Weights of a small GPT-style language model, trained from scratch on English Wikipedia.
Architecture: RMSNorm before each block, rotary positions, no biases in attention or MLP, untied embeddings, capped logits.
Training: a variant of SOAP for these matrices, 741M tokens, 2825 steps.
Each number is 50 + 10 x the weight over its row's rms, rounded and kept within 0 to 99. Layers, rows and columns count from 0. The size before them is the row's rms in percent of the matrix's.

# up: layer 4 MLP up, 1024x384, rms 0.112, rows 634-700, columns 288-319
# down: layer 4 MLP down (transposed), 1024x384, rms 0.0832, rows 634-700, columns 288-319
# gate: layer 4 MLP gate, 1024x384, rms 0.111, rows 635-700, columns 288-319
up634 098:44 59 43 71 52 52 48 58 63 51 45 54 44 44 42 42 55 43 49 39 70 46 59 40 54 47 33 64 62 57 46 61
down634 101:51 49 57 54 71 55 62 44 64 58 63 55 62 54 50 54 60 34 41 58 47 34 79 57 55 63 48 32 60 57 58 58
gate635 084:43 47 55 57 69 59 40 51 62 37 30 81 33 44 54 53 50 43 62 47 56 54 54 46 37 49 57 67 64 44 64 69
up635 088:39 53 50 71 48 54 66 57 51 54 48 44 48 38 50 66 34 60 43 50 64 42 44 54 52 52 55 42 51 43 54 49
down635 088:67 50 34 51 43 61 47 63 28 51 38 45 46 54 45 48 65 48 64 48 64 50 33 52 53 40 66 53 64 64 38 44
gate636 103:55 61 50 49 55 55 42 55 36 48 51 42 70 57 35 45 62 50 36 47 43 48 49 46 53 56 57 66 45 55 49 65
up636 103:65 53 56 68 56 43 52 43 55 41 47 23 67 48 33 48 36 67 45 37 52 52 68 48 49 59 48 35 58 29 53 41
down636 102:66 53 56 57 42 35 58 32 54 36 49 65 39 46 47 59 48 60 47 53 39 51 57 37 37 53 32 69 47 45 53 42
gate637 100:41 63 73 50 49 39 54 56 75 53 43 53 55 49 40 37 53 43 58 54 42 42 37 45 44 39 45 69 48 47 62 24
up637 101:38 59 53 45 51 43 29 35 46 56 45 35 68 58 37 54 43 54 70 48 52 43 46 50 45 46 62 52 47 48 61 45
down637 095:63 56 57 55 36 41 68 37 44 56 51 42 48 43 40 53 46 51 47 33 47 57 56 41 29 45 46 53 65 63 63 57
gate638 103:48 34 33 34 36 29 49 59 50 38 55 62 52 55 46 42 51 71 57 41 47 43 53 48 43 65 48 46 67 42 46 44
up638 100:45 43 40 61 40 40 47 38 61 45 51 59 59 48 46 35 55 40 64 61 33 38 53 44 59 62 38 63 32 51 53 41
down638 100:40 65 54 57 62 46 34 71 48 50 57 34 62 45 39 59 67 54 25 37 47 53 51 59 51 40 55 56 64 47 49 53
gate639 093:40 41 55 60 50 60 54 58 37 41 66 37 41 40 46 50 41 48 43 52 40 48 61 59 67 65 39 39 63 48 29 64
up639 088:56 47 50 50 45 56 43 48 42 26 42 62 41 48 44 50 44 37 36 55 51 22 50 40 41 49 41 54 55 48 52 26
down639 089:58 57 48 38 67 54 49 53 60 39 58 74 56 48 57 60 67 53 54 62 60 53 47 64 44 37 44 39 53 52 60 48
gate640 113:38 44 56 53 62 66 46 34 36 36 60 50 39 53 36 66 39 51 60 57 57 61 32 60 45 69 49 62 56 40 55 66
up640 112:38 46 53 59 50 50 50 35 29 28 41 53 52 53 32 51 54 32 51 42 65 64 45 50 69 49 47 43 58 31 40 51
down640 087:37 48 59 58 56 55 73 56 42 35 35 52 46 58 50 43 52 29 50 39 63 68 47 52 54 38 53 34 56 33 39 61
gate641 094:58 54 50 24 63 58 51 67 50 57 49 45 52 38 63 39 45 46 58 54 49 45 39 68 63 48 52 55 43 47 59 47
up641 097:39 59 64 44 59 61 63 55 56 41 59 54 47 44 39 48 28 62 61 61 46 37 49 33 48 40 41 44 31 60 63 68
down641 100:46 53 44 45 45 40 67 49 46 45 36 42 51 31 58 74 45 53 69 56 47 52 33 30 42 35 44 45 49 55 40 51
gate642 095:59 39 52 52 38 36 42 49 56 47 64 54 43 53 37 50 43 22 62 69 50 45 53 56 54 43 47 43 53 49 52 32
up642 096:32 50 65 34 48 37 41 55 23 60 48 54 66 51 49 56 60 49 59 38 37 51 41 46 42 44 62 35 60 48 38 31
down642 099:55 40 63 43 49 38 56 43 61 48 56 52 62 50 47 74 63 71 43 50 52 62 59 45 62 42 55 35 23 54 53 38
gate643 100:60 62 57 48 45 47 47 45 59 44 59 37 66 57 51 62 62 40 58 53 49 45 61 52 53 53 52 47 65 40 75 51
up643 102:50 55 38 45 40 45 49 44 43 60 44 41 42 62 47 59 61 61 50 47 44 79 39 58 49 48 33 42 58 54 44 64
down643 100:57 52 41 51 45 44 57 43 54 36 39 59 35 48 46 50 50 51 37 40 64 50 38 57 43 61 52 48 49 52 45 55
gate644 104:29 54 52 55 31 54 62 50 59 45 38 63 43 36 47 51 61 54 54 64 55 50 47 61 56 60 43 50 71 49 63 30
up644 102:45 51 49 48 54 57 57 57 45 53 29 52 44 55 38 51 42 47 45 47 49 50 49 32 73 64 58 47 43 53 48 40
down644 103:45 58 48 54 64 36 56 41 44 64 65 73 64 34 56 53 61 49 35 48 71 44 51 52 46 69 49 49 48 42 41 42
gate645 103:65 65 55 42 65 57 62 56 66 40 51 40 62 58 43 53 56 48 44 53 53 34 59 57 55 57 65 65 57 53 35 54
up645 100:44 50 38 53 46 45 62 54 43 54 35 52 48 57 44 33 49 51 41 48 63 38 62 63 53 36 54 63 69 59 38 66
down645 105:42 50 46 49 70 46 55 56 38 42 54 41 46 43 43 61 35 61 51 42 44 46 53 43 45 36 61 63 40 58 55 48
gate646 098:48 39 41 44 54 56 37 54 45 54 27 53 48 49 61 39 44 49 63 42 45 55 53 64 47 55 74 45 31 37 51 42
up646 102:55 55 62 45 51 31 39 46 46 43 66 51 61 32 68 52 57 52 64 58 62 56 44 58 49 39 46 38 49 47 33 55
down646 095:54 60 44 44 54 60 33 66 46 42 49 54 44 43 56 54 60 60 40 31 37 45 35 44 65 50 61 44 46 54 74 58
gate647 103:53 39 62 46 41 58 33 50 57 55 52 56 45 37 35 46 55 41 38 62 40 82 57 50 62 55 42 46 55 54 60 64
up647 098:47 46 39 66 53 46 51 43 59 45 50 52 53 50 47 46 56 46 39 55 49 41 39 48 50 49 51 50 46 52 42 49
down647 100:47 50 57 64 62 41 60 49 66 52 43 55 41 38 30 50 56 44 32 58 59 45 48 44 41 44 53 52 57 42 54 47
gate648 095:39 56 44 40 60 49 64 51 35 41 68 38 48 56 47 66 50 54 58 44 62 40 40 37 54 41 42 53 52 40 37 42
up648 092:55 34 27 56 45 38 48 62 36 29 40 45 49 54 49 44 52 34 51 37 43 53 42 54 55 32 59 52 44 66 58 45
down648 088:38 69 28 44 49 55 35 51 46 62 71 55 54 60 36 54 22 53 49 60 60 42 31 76 47 57 51 47 48 44 55 40
gate649 097:45 66 49 57 55 60 49 47 53 35 40 50 34 45 58 56 54 49 66 49 47 60 50 52 78 34 41 45 51 43 58 51
up649 094:44 32 39 53 48 48 51 60 66 45 60 58 71 40 41 38 52 52 52 33 63 49 47 45 34 41 52 54 53 51 53 44
down649 098:48 52 50 45 54 47 57 39 69 46 45 55 53 62 45 34 55 58 50 67 53 45 52 37 60 54 37 66 54 50 47 54
gate650 095:65 31 51 53 58 37 50 51 30 57 59 67 56 38 58 55 42 23 57 61 55 59 40 54 42 53 49 74 56 40 74 44
up650 091:36 66 50 40 36 58 59 44 65 32 52 46 45 58 50 48 38 59 51 66 46 41 60 37 56 73 43 42 50 65 51 61
down650 099:48 47 51 40 54 58 43 57 53 64 48 63 55 43 51 64 44 60 43 53 53 44 64 67 38 42 68 68 61 72 39 32
gate651 104:47 47 69 60 58 60 45 52 44 49 56 45 45 38 48 52 43 47 32 49 48 61 38 69 63 57 39 66 64 66 47 18
up651 107:54 36 32 35 60 44 54 47 42 45 43 60 64 41 40 49 48 59 50 50 63 49 42 53 53 60 42 68 58 53 40 26
down651 104:40 55 51 49 56 36 46 48 46 49 43 44 39 65 35 53 58 51 61 41 35 41 51 46 50 37 59 63 42 44 45 31
gate652 095:46 49 43 45 31 52 38 63 56 54 57 56 34 37 59 73 55 52 44 51 45 54 51 52 55 53 37 45 40 50 45 56
up652 095:45 40 40 56 41 59 53 48 55 64 39 42 65 61 49 56 42 57 46 54 46 40 60 56 40 54 60 50 31 63 60 50
down652 100:36 39 58 58 55 56 49 49 75 50 44 51 44 51 66 62 40 38 59 64 48 33 58 47 59 27 46 52 34 64 59 49
gate653 105:52 41 52 55 47 44 68 61 38 64 35 38 36 64 57 52 39 62 52 47 60 37 41 63 49 39 50 41 45 34 64 47
up653 106:57 35 57 49 54 56 33 41 40 47 61 50 60 43 60 50 47 45 58 48 37 40 31 58 22 66 66 32 70 55 41 52
down653 103:40 60 45 53 49 31 44 51 54 61 52 54 61 38 50 47 50 59 40 41 61 61 46 61 50 47 48 50 66 59 40 60
gate654 101:56 50 43 38 43 37 33 64 47 58 55 59 59 53 68 50 66 34 50 37 51 44 56 40 61 36 48 52 58 53 46 65
up654 105:39 45 53 43 49 50 57 46 64 60 49 52 45 42 60 50 42 42 45 33 60 39 26 45 43 54 38 46 60 57 45 44
down654 103:57 47 41 59 57 72 62 42 49 45 47 55 31 46 62 46 36 44 50 62 47 48 38 46 48 58 49 52 50 67 43 35
gate655 097:49 64 41 48 50 56 43 55 61 58 44 42 48 61 32 50 40 49 68 56 52 40 37 44 66 55 44 63 40 48 48 47
up655 103:52 43 46 56 64 63 48 50 62 28 61 48 60 53 36 49 53 47 58 51 59 48 54 49 45 52 47 64 37 60 50 54
down655 100:54 49 41 45 43 62 54 60 52 33 49 33 61 57 50 31 70 55 44 42 43 67 54 32 34 54 43 56 58 38 67 53
gate656 090:56 60 68 57 48 50 53 41 68 54 26 47 64 47 50 69 63 41 35 53 41 47 45 51 48 38 52 77 63 57 57 45
up656 091:53 51 38 49 49 76 50 61 44 32 53 45 49 57 47 60 41 53 50 42 46 77 62 55 61 47 49 41 39 56 74 48
down656 091:62 40 50 41 55 26 54 48 39 59 64 48 64 71 58 49 51 47 54 59 66 49 40 38 42 55 38 49 44 54 69 57
gate657 102:57 40 45 56 47 54 61 53 61 42 53 25 59 57 49 46 55 33 29 46 55 46 49 39 64 46 66 55 57 50 60 39
up657 105:46 51 55 46 51 78 56 59 41 52 32 49 18 52 53 46 53 40 56 48 52 44 57 47 51 47 48 56 42 61 46 51
down657 104:29 61 45 57 44 55 44 56 34 72 37 57 42 43 45 39 44 50 50 48 48 46 54 71 46 44 38 60 63 56 37 63
gate658 099:49 32 49 42 51 41 37 40 52 46 44 46 51 50 54 49 53 42 46 41 58 61 54 61 49 38 38 56 44 36 61 28
up658 103:54 41 51 34 58 56 41 53 62 40 47 60 54 71 45 58 49 48 60 47 46 52 41 46 41 51 32 50 59 61 47 58
down658 106:57 43 50 44 56 47 52 58 45 68 41 47 33 40 47 54 37 44 27 60 47 51 53 45 35 43 65 54 33 53 53 57
gate659 094:56 52 58 37 47 54 52 46 57 49 42 41 64 65 43 47 49 59 61 37 44 55 48 60 58 42 42 65 49 27 34 39
up659 098:51 62 46 63 34 53 35 51 52 47 53 44 37 40 41 61 54 57 58 34 28 48 47 44 62 36 31 41 53 45 51 51
down659 105:53 59 40 71 37 44 31 56 52 31 47 50 49 24 49 50 43 54 47 45 61 54 56 60 57 46 48 46 56 19 58 57
gate660 098:52 40 58 52 34 74 41 45 66 60 46 54 46 54 33 48 57 43 43 46 58 65 56 58 65 60 49 44 63 61 56 47
up660 093:34 46 41 59 58 58 47 61 60 42 42 68 63 54 47 48 46 48 44 52 38 55 51 54 41 32 46 54 48 48 64 46
down660 101:45 48 42 48 57 52 56 45 33 37 51 55 52 42 44 32 45 45 57 61 45 53 37 50 29 45 54 40 62 40 36 41
gate661 090:49 48 44 44 48 38 45 34 49 49 44 59 54 55 62 42 60 52 57 56 53 43 51 36 59 61 53 52 56 43 51 42
up661 092:45 50 30 47 72 40 54 48 49 58 48 25 51 48 55 62 54 65 48 45 48 53 50 54 48 68 40 47 53 61 48 44
down661 098:45 51 54 34 56 49 59 48 49 61 55 49 52 56 81 60 47 35 42 50 48 64 61 61 48 58 71 50 63 62 52 63
gate662 105:56 64 36 57 55 47 45 50 51 40 45 63 47 27 24 48 43 44 71 64 87 45 45 52 66 52 41 57 45 33 59 47
up662 104:78 54 51 65 57 50 73 48 45 41 52 72 45 36 64 42 38 57 41 49 49 57 75 44 45 50 52 50 50 49 71 43
down662 104:59 55 55 47 32 27 49 52 44 42 44 52 54 58 62 36 61 48 58 50 50 39 74 40 30 62 51 63 56 31 52 39
gate663 106:44 39 64 53 58 61 61 49 55 63 57 36 38 53 35 65 61 45 52 58 55 46 46 52 48 53 51 42 55 52 50 49
up663 106:51 47 31 53 50 38 64 59 63 71 31 55 34 66 37 45 45 66 44 52 44 55 37 50 57 64 36 48 55 47 41 32
down663 102:60 53 53 65 57 50 42 48 48 53 62 37 67 54 40 23 43 48 41 53 36 41 43 36 53 34 27 50 54 45 42 60
gate664 104:53 45 69 49 62 43 46 64 48 44 51 62 40 54 44 68 59 57 55 48 61 44 38 46 40 51 40 47 52 48 45 64
up664 103:36 45 59 53 53 74 50 49 67 55 57 34 48 37 46 36 61 66 46 29 48 42 63 40 57 43 43 41 55 31 63 41
down664 103:24 54 62 56 73 54 51 46 57 52 69 48 59 52 62 38 51 33 52 41 45 59 51 64 57 58 40 50 65 44 54 47
gate665 106:65 56 53 60 38 50 50 54 56 47 49 49 62 57 47 39 52 53 63 56 43 53 59 40 71 51 52 60 57 42 56 45
up665 097:53 36 47 52 56 59 34 68 60 61 46 49 58 42 59 42 63 28 62 35 53 60 43 65 62 44 56 56 47 37 49 37
down665 103:41 52 52 56 66 45 55 51 56 45 41 64 43 53 42 57 65 54 57 35 51 63 45 65 46 37 64 26 58 39 35 53
gate666 094:58 58 44 63 50 48 49 52 61 64 55 47 54 47 57 52 48 54 72 55 53 27 50 40 58 34 50 35 61 36 63 50
up666 100:54 59 56 48 56 44 58 54 42 58 70 36 50 52 50 64 29 47 52 46 38 54 44 51 60 66 46 52 31 65 57 55
down666 103:52 32 50 44 55 33 58 49 39 65 44 53 51 44 44 48 37 63 59 74 50 40 59 58 40 43 26 61 30 51 72 36
gate667 105:63 49 59 49 27 48 50 55 55 52 40 42 51 59 46 45 57 55 56 34 47 46 40 47 65 50 41 41 61 31 67 58
up667 105:38 41 36 64 39 36 38 47 74 36 50 54 49 43 48 74 66 49 54 40 51 39 45 40 35 50 53 74 56 59 81 77
down667 103:51 62 40 44 42 37 55 26 58 47 42 42 55 44 52 40 44 41 48 60 55 48 40 57 48 37 65 55 43 67 51 43
gate668 092:47 51 37 33 40 46 56 35 51 48 39 54 44 43 59 59 49 69 39 39 43 51 44 48 54 62 40 41 34 54 54 30
up668 095:46 52 52 47 45 64 51 50 46 41 48 51 51 53 56 39 53 57 37 48 43 70 53 28 36 50 48 44 38 32 61 46
down668 094:54 47 40 60 30 35 41 44 53 75 47 32 41 69 29 51 64 64 61 50 52 57 70 39 52 43 40 41 28 61 50 32
gate669 108:54 45 50 45 63 69 52 51 62 51 53 38 49 37 41 41 50 47 56 36 30 63 49 58 53 55 38 62 47 62 48 54
up669 108:55 43 62 60 39 58 55 53 56 53 58 58 49 54 66 54 52 66 47 39 64 40 70 35 65 66 47 53 48 53 45 36
down669 100:40 39 52 59 58 40 48 66 53 46 39 43 39 56 71 62 33 54 48 52 65 46 62 58 42 53 45 49 51 43 38 36
gate670 099:57 45 65 33 54 46 48 46 53 57 81 43 40 61 39 47 57 39 37 25 51 42 59 49 33 39 55 52 53 50 73 37
up670 098:44 44 53 44 49 48 58 41 54 46 74 50 57 53 42 50 57 44 47 42 59 50 56 46 54 50 23 51 51 48 74 55
down670 100:43 65 46 36 53 37 49 59 49 53 45 50 63 61 52 57 52 49 50 60 28 50 48 41 57 63 30 41 37 44 45 35
gate671 098:58 48 60 43 56 51 38 39 49 51 55 41 67 70 44 38 41 57 63 58 67 51 45 58 68 59 48 60 51 47 33 53
up671 100:64 59 54 45 37 49 45 49 47 54 62 49 61 43 56 53 79 48 52 59 40 47 62 46 46 42 42 50 39 53 53 59
down671 100:39 46 41 50 56 39 50 63 50 44 59 47 59 31 40 45 43 48 50 41 52 43 51 53 69 35 66 41 29 48 50 40
gate672 099:46 58 38 48 39 40 38 51 51 64 59 45 56 35 72 48 35 50 44 54 32 46 46 52 79 45 30 31 53 54 38 56
up672 099:39 55 62 38 50 46 49 50 47 41 53 52 46 35 50 47 58 63 52 63 49 42 46 74 57 46 42 54 61 57 50 42
down672 106:44 54 44 45 48 51 52 54 69 41 44 54 47 50 60 47 54 52 54 77 51 59 61 36 47 53 40 44 60 66 39 19
gate673 108:42 64 45 39 65 56 18 62 37 57 44 27 45 53 43 47 69 38 39 31 42 40 52 55 52 64 69 47 55 53 50 50
up673 103:47 45 41 59 46 53 37 41 50 36 57 60 44 50 61 75 61 49 55 44 62 44 31 41 46 59 64 54 53 70 38 51
down673 101:55 69 60 54 42 46 65 53 56 51 46 52 40 60 56 46 51 41 55 58 65 50 59 59 42 71 49 52 37 43 54 36
gate674 096:36 58 51 58 20 60 51 50 62 33 66 59 54 57 39 55 63 58 62 57 53 46 36 42 65 49 48 58 38 37 66 45
up674 098:56 45 50 46 66 43 67 54 33 58 55 39 57 39 31 43 44 47 41 47 35 48 50 41 44 30 51 48 71 52 47 44
down674 103:55 60 59 52 47 52 48 49 45 31 50 41 55 36 43 54 30 29 56 64 41 62 42 40 44 44 57 50 58 51 54 44
gate675 097:38 60 60 60 64 40 39 58 33 71 38 63 47 47 42 47 52 57 58 49 47 68 40 40 66 55 49 45 38 53 59 45
up675 100:54 57 43 42 36 37 58 46 78 31 53 49 44 66 53 51 46 46 52 46 45 47 55 46 58 59 41 29 53 56 68 52
down675 104:63 62 40 40 51 48 62 49 53 49 59 50 65 48 28 51 56 46 38 50 56 57 60 50 44 52 51 58 51 47 55 48
gate676 093:50 58 44 65 50 58 35 44 34 39 47 42 39 32 64 48 71 51 46 64 40 45 36 37 48 51 48 40 42 39 59 52
up676 097:50 50 63 53 38 43 41 73 33 52 48 68 38 50 37 51 53 37 53 44 44 42 44 54 52 56 46 48 45 33 39 55
down676 096:42 28 54 40 40 43 62 55 50 48 52 53 62 44 38 62 65 53 59 37 50 57 60 53 52 48 58 72 46 49 54 64
gate677 112:63 72 47 47 48 41 36 56 67 33 57 57 28 44 66 39 47 34 58 49 48 48 37 44 55 77 72 48 52 40 47 39
up677 111:57 47 42 62 48 41 51 38 46 35 45 51 51 21 44 54 39 44 42 62 52 51 58 55 37 60 45 48 43 32 61 49
down677 099:66 59 52 57 28 53 39 37 53 37 46 50 51 31 36 33 30 53 60 36 52 59 43 48 54 55 38 53 35 38 45 65
gate678 091:56 46 45 44 43 51 54 55 36 34 50 57 51 73 43 52 48 63 37 49 25 51 67 42 46 43 50 62 52 61 61 33
up678 095:48 53 32 62 52 59 33 38 43 56 38 46 41 53 55 46 30 47 38 52 21 43 27 44 42 47 66 37 57 56 34 47
down678 092:46 53 38 54 46 44 62 68 57 71 53 46 41 42 50 31 50 43 38 47 49 58 62 52 64 54 57 47 50 49 42 51
gate679 101:60 56 61 63 62 58 39 55 64 53 50 58 60 30 62 61 48 62 44 65 11 41 45 44 43 56 58 46 36 38 62 43
up679 098:44 49 38 58 73 54 39 52 52 41 38 58 53 59 49 40 61 62 59 59 37 63 37 38 65 40 21 51 66 60 45 57
down679 097:57 61 40 59 61 48 58 47 29 52 48 53 50 55 42 27 54 55 43 40 52 49 58 54 46 63 38 57 43 35 52 69
gate680 093:60 40 53 52 46 46 44 53 52 41 41 48 50 51 49 35 59 39 43 33 59 53 45 52 50 41 45 35 41 36 51 52
up680 098:39 41 58 48 48 40 56 44 33 67 36 42 29 61 70 52 51 61 46 51 62 52 55 50 44 54 37 50 61 52 61 36
down680 101:43 67 53 53 61 46 39 58 33 52 55 27 52 62 60 33 44 56 48 51 35 55 55 42 71 59 48 59 47 61 70 58
gate681 101:52 36 47 52 56 63 61 46 47 51 44 44 50 64 45 51 41 62 44 51 43 49 55 36 49 49 51 39 44 49 60 52
up681 102:40 43 54 69 46 53 69 53 38 56 69 32 34 45 32 52 56 61 64 43 30 56 52 66 45 56 49 52 48 39 54 52
down681 104:48 44 44 53 46 56 52 55 25 58 39 42 33 43 34 37 42 55 54 54 62 51 53 28 56 41 69 46 49 69 47 65
gate682 103:51 63 50 39 46 45 49 66 55 54 44 61 38 48 64 34 48 42 47 57 49 51 43 49 41 56 51 25 61 31 64 35
up682 102:50 42 65 56 48 60 44 68 66 49 36 55 36 50 51 47 55 61 49 60 37 52 63 47 44 53 45 68 48 60 32 47
down682 103:61 43 62 49 57 52 61 72 48 61 50 46 35 60 50 35 40 62 59 42 45 40 66 68 47 59 41 20 54 57 72 43
gate683 104:45 45 65 32 48 42 32 44 64 53 52 59 38 57 49 45 60 56 53 41 52 57 53 54 78 50 63 54 53 53 41 48
up683 103:48 64 49 49 46 61 60 63 61 37 71 53 54 52 50 51 58 38 43 60 44 69 51 46 55 50 36 56 70 29 31 67
down683 102:55 69 51 40 50 35 52 51 40 46 48 58 52 48 57 50 52 63 35 65 40 56 53 39 60 58 56 51 60 56 50 66
gate684 093:60 40 49 61 63 59 49 36 59 64 33 34 43 54 50 34 51 38 64 46 47 54 41 45 40 43 60 51 61 43 47 33
up684 100:61 46 63 55 59 67 50 45 48 51 49 40 49 62 46 50 51 39 51 55 53 59 63 49 34 56 37 49 54 34 39 24
down684 103:49 47 58 51 36 41 52 47 61 58 54 51 54 53 63 45 42 43 47 58 75 46 58 49 55 63 43 58 59 57 65 57
gate685 099:53 47 26 41 34 71 71 46 42 47 59 54 42 43 56 44 46 53 50 30 44 52 30 48 55 47 61 68 59 63 68 65
up685 099:48 42 50 53 59 46 41 70 48 56 56 53 56 34 66 33 47 55 57 52 50 36 59 55 62 48 37 56 63 49 58 46
down685 108:44 42 59 63 57 36 45 47 57 43 50 50 57 40 48 43 60 57 39 58 60 37 53 63 47 49 30 42 41 38 38 26
gate686 104:37 60 59 41 41 37 46 40 37 47 57 56 64 47 41 49 57 48 74 72 53 50 37 58 53 38 45 57 46 72 53 47
up686 103:51 50 75 54 38 53 66 53 57 62 42 42 49 53 58 46 62 55 43 53 35 48 70 69 47 58 51 38 35 54 61 48
down686 099:53 39 50 48 39 64 57 48 38 54 52 53 65 45 49 27 59 54 73 48 63 55 35 60 58 40 58 48 60 52 58 64
gate687 102:46 34 59 50 68 46 41 35 72 54 63 70 64 47 42 51 58 36 63 55 63 60 42 61 19 55 44 62 50 61 54 58
up687 099:40 44 34 41 34 50 49 49 41 42 49 39 42 48 29 58 68 55 37 42 49 52 65 47 50 55 44 52 41 53 49 56
down687 098:57 36 29 49 65 52 74 32 64 73 51 49 58 59 43 52 40 50 50 51 47 36 39 54 37 50 32 31 54 51 54 65
gate688 106:56 43 57 46 44 32 81 64 63 47 50 58 48 42 36 66 74 41 67 35 63 51 39 55 46 50 56 55 39 59 64 47
up688 109:46 40 44 46 45 67 35 57 52 44 37 60 50 70 60 63 45 49 52 68 51 38 55 61 36 51 52 38 56 58 44 52
down688 111:52 52 62 59 39 55 45 71 27 42 49 39 55 64 51 67 32 49 49 53 63 50 46 52 58 40 46 51 43 53 51 44
gate689 096:55 41 51 61 36 52 47 50 42 53 55 45 53 59 47 67 57 45 54 36 45 53 55 59 42 56 46 51 43 61 40 54
up689 103:38 38 58 56 38 58 54 42 66 57 43 74 51 38 46 51 37 56 31 66 63 59 65 50 58 65 49 50 50 66 61 41
down689 096:40 60 70 72 66 33 69 58 37 50 40 49 42 46 43 46 55 50 41 58 55 55 32 67 72 65 45 47 49 46 54 39
gate690 103:44 69 44 39 57 49 38 45 38 45 35 58 64 33 43 53 55 56 66 44 28 49 50 41 47 31 35 43 62 59 53 40
up690 102:31 45 46 51 51 38 68 46 50 52 51 51 62 63 52 42 40 56 66 60 50 44 49 31 22 74 43 69 50 60 51 46
down690 106:41 59 55 43 50 38 57 53 51 49 67 43 38 56 62 59 37 66 42 27 68 43 59 53 59 59 67 54 49 42 35 46
gate691 106:67 55 46 40 59 60 39 53 46 69 60 48 65 47 52 29 46 47 59 63 64 46 48 38 54 52 50 47 63 61 55 51
up691 100:36 35 40 58 62 46 46 45 47 50 65 49 58 50 62 58 57 41 45 51 57 54 48 35 35 50 50 49 54 45 41 47
down691 101:36 50 51 48 50 55 48 51 37 43 60 44 72 57 53 53 56 56 59 60 43 39 58 45 31 51 48 53 52 39 36 58
gate692 099:41 50 58 59 58 67 69 61 47 39 46 49 45 36 50 45 47 47 49 45 46 48 48 65 51 61 38 48 55 34 46 47
up692 094:48 47 36 40 56 48 43 32 40 53 32 46 48 53 56 52 52 58 39 54 50 54 47 55 62 46 55 47 50 71 45 74
down692 097:56 70 49 39 56 60 44 47 53 56 37 39 44 53 31 35 55 51 50 57 44 45 48 58 52 44 47 48 54 60 51 45
gate693 093:47 45 57 67 41 39 50 54 50 51 34 61 46 56 58 59 34 56 61 54 54 43 45 53 31 55 41 58 51 37 52 53
up693 098:41 28 51 41 57 65 51 56 50 55 33 49 43 56 59 65 50 51 22 53 44 54 44 56 45 65 48 60 53 61 61 54
down693 103:61 50 62 49 58 45 37 52 49 56 43 53 49 55 49 42 55 59 29 32 51 34 35 57 54 27 49 67 55 60 54 66
gate694 094:55 54 50 55 30 59 44 58 38 36 70 58 52 43 54 48 76 43 42 50 62 50 35 56 55 34 53 63 65 54 53 41
up694 104:73 62 36 54 54 45 49 61 54 49 43 56 43 59 42 40 75 34 57 59 50 47 45 45 51 39 55 49 57 50 44 32
down694 102:51 57 41 53 42 45 42 46 61 61 57 43 59 53 51 43 46 48 65 60 52 41 50 31 59 35 48 48 55 64 50 59
gate695 096:27 61 71 62 41 41 43 44 53 56 32 60 40 22 36 56 55 52 38 48 42 39 35 72 55 57 43 54 39 48 58 43
up695 105:57 61 46 46 58 61 42 47 65 64 37 59 38 59 51 48 35 63 28 55 39 47 52 52 52 50 58 42 67 52 46 48
down695 101:31 57 53 53 58 49 69 35 70 45 51 55 50 66 44 52 68 39 51 57 64 67 60 41 54 39 44 31 77 59 38 44
gate696 102:47 57 44 47 31 57 42 41 34 45 51 49 43 43 46 52 55 38 50 53 47 37 55 38 55 36 40 28 58 42 54 57
up696 103:55 46 64 62 47 35 43 43 39 42 63 53 32 77 44 53 50 54 39 45 61 41 37 41 38 61 54 53 41 48 42 62
down696 099:29 54 57 47 58 55 75 57 66 63 52 49 44 46 46 51 43 66 38 49 32 72 60 42 41 62 49 55 49 61 32 66
gate697 109:65 47 54 50 40 52 33 55 46 44 52 59 43 48 42 37 66 55 61 40 33 72 47 42 57 42 48 62 56 49 46 45
up697 100:70 55 73 54 59 51 61 40 52 40 50 54 59 38 58 33 41 49 59 49 39 35 56 56 36 61 68 44 39 41 71 37
down697 104:80 52 40 50 58 29 48 36 39 36 23 56 42 50 57 54 40 58 55 47 77 60 66 65 38 41 53 66 40 55 55 63
gate698 092:51 58 49 55 39 56 51 42 36 55 50 52 36 40 68 30 55 55 36 46 34 51 37 60 52 52 47 58 50 48 66 46
up698 094:39 51 56 59 59 78 55 68 39 49 54 43 47 41 56 59 41 43 60 41 63 38 59 56 45 47 70 53 48 48 66 60
down698 098:57 45 57 64 39 59 51 38 39 52 65 60 44 52 43 56 41 54 64 58 43 61 70 60 49 48 39 58 37 50 42 60
gate699 107:51 54 56 35 40 50 45 52 45 59 69 79 44 62 50 66 43 46 36 41 58 33 48 36 63 57 46 60 49 41 55 56
up699 105:50 35 60 47 70 48 63 43 40 67 39 55 53 41 66 33 55 43 41 36 38 43 51 40 61 50 47 55 66 48 44 32
down699 101:49 56 52 37 46 34 64 36 51 51 54 56 40 58 44 41 70 52 46 43 50 50 47 51 52 57 50 68 58 38 55 51
gate700 099:44 60 58 45 50 50 45 58 38 41 50 57 45 44 45 43 53 62 56 54 58 60 39 48 44 39 48 52 37 48 54 43
up700 097:42 40 35 45 56 55 43 29 52 27 47 38 43 32 49 50 57 46 53 27 44 32 60 67 54 63 50 52 50 37 52 62
down700 096:34 76 53 56 53 44 41 63 52 51 54 51 47 53 50 59 65 63 51 40 52 39 44 58 58 45 46 49 46 46 73 51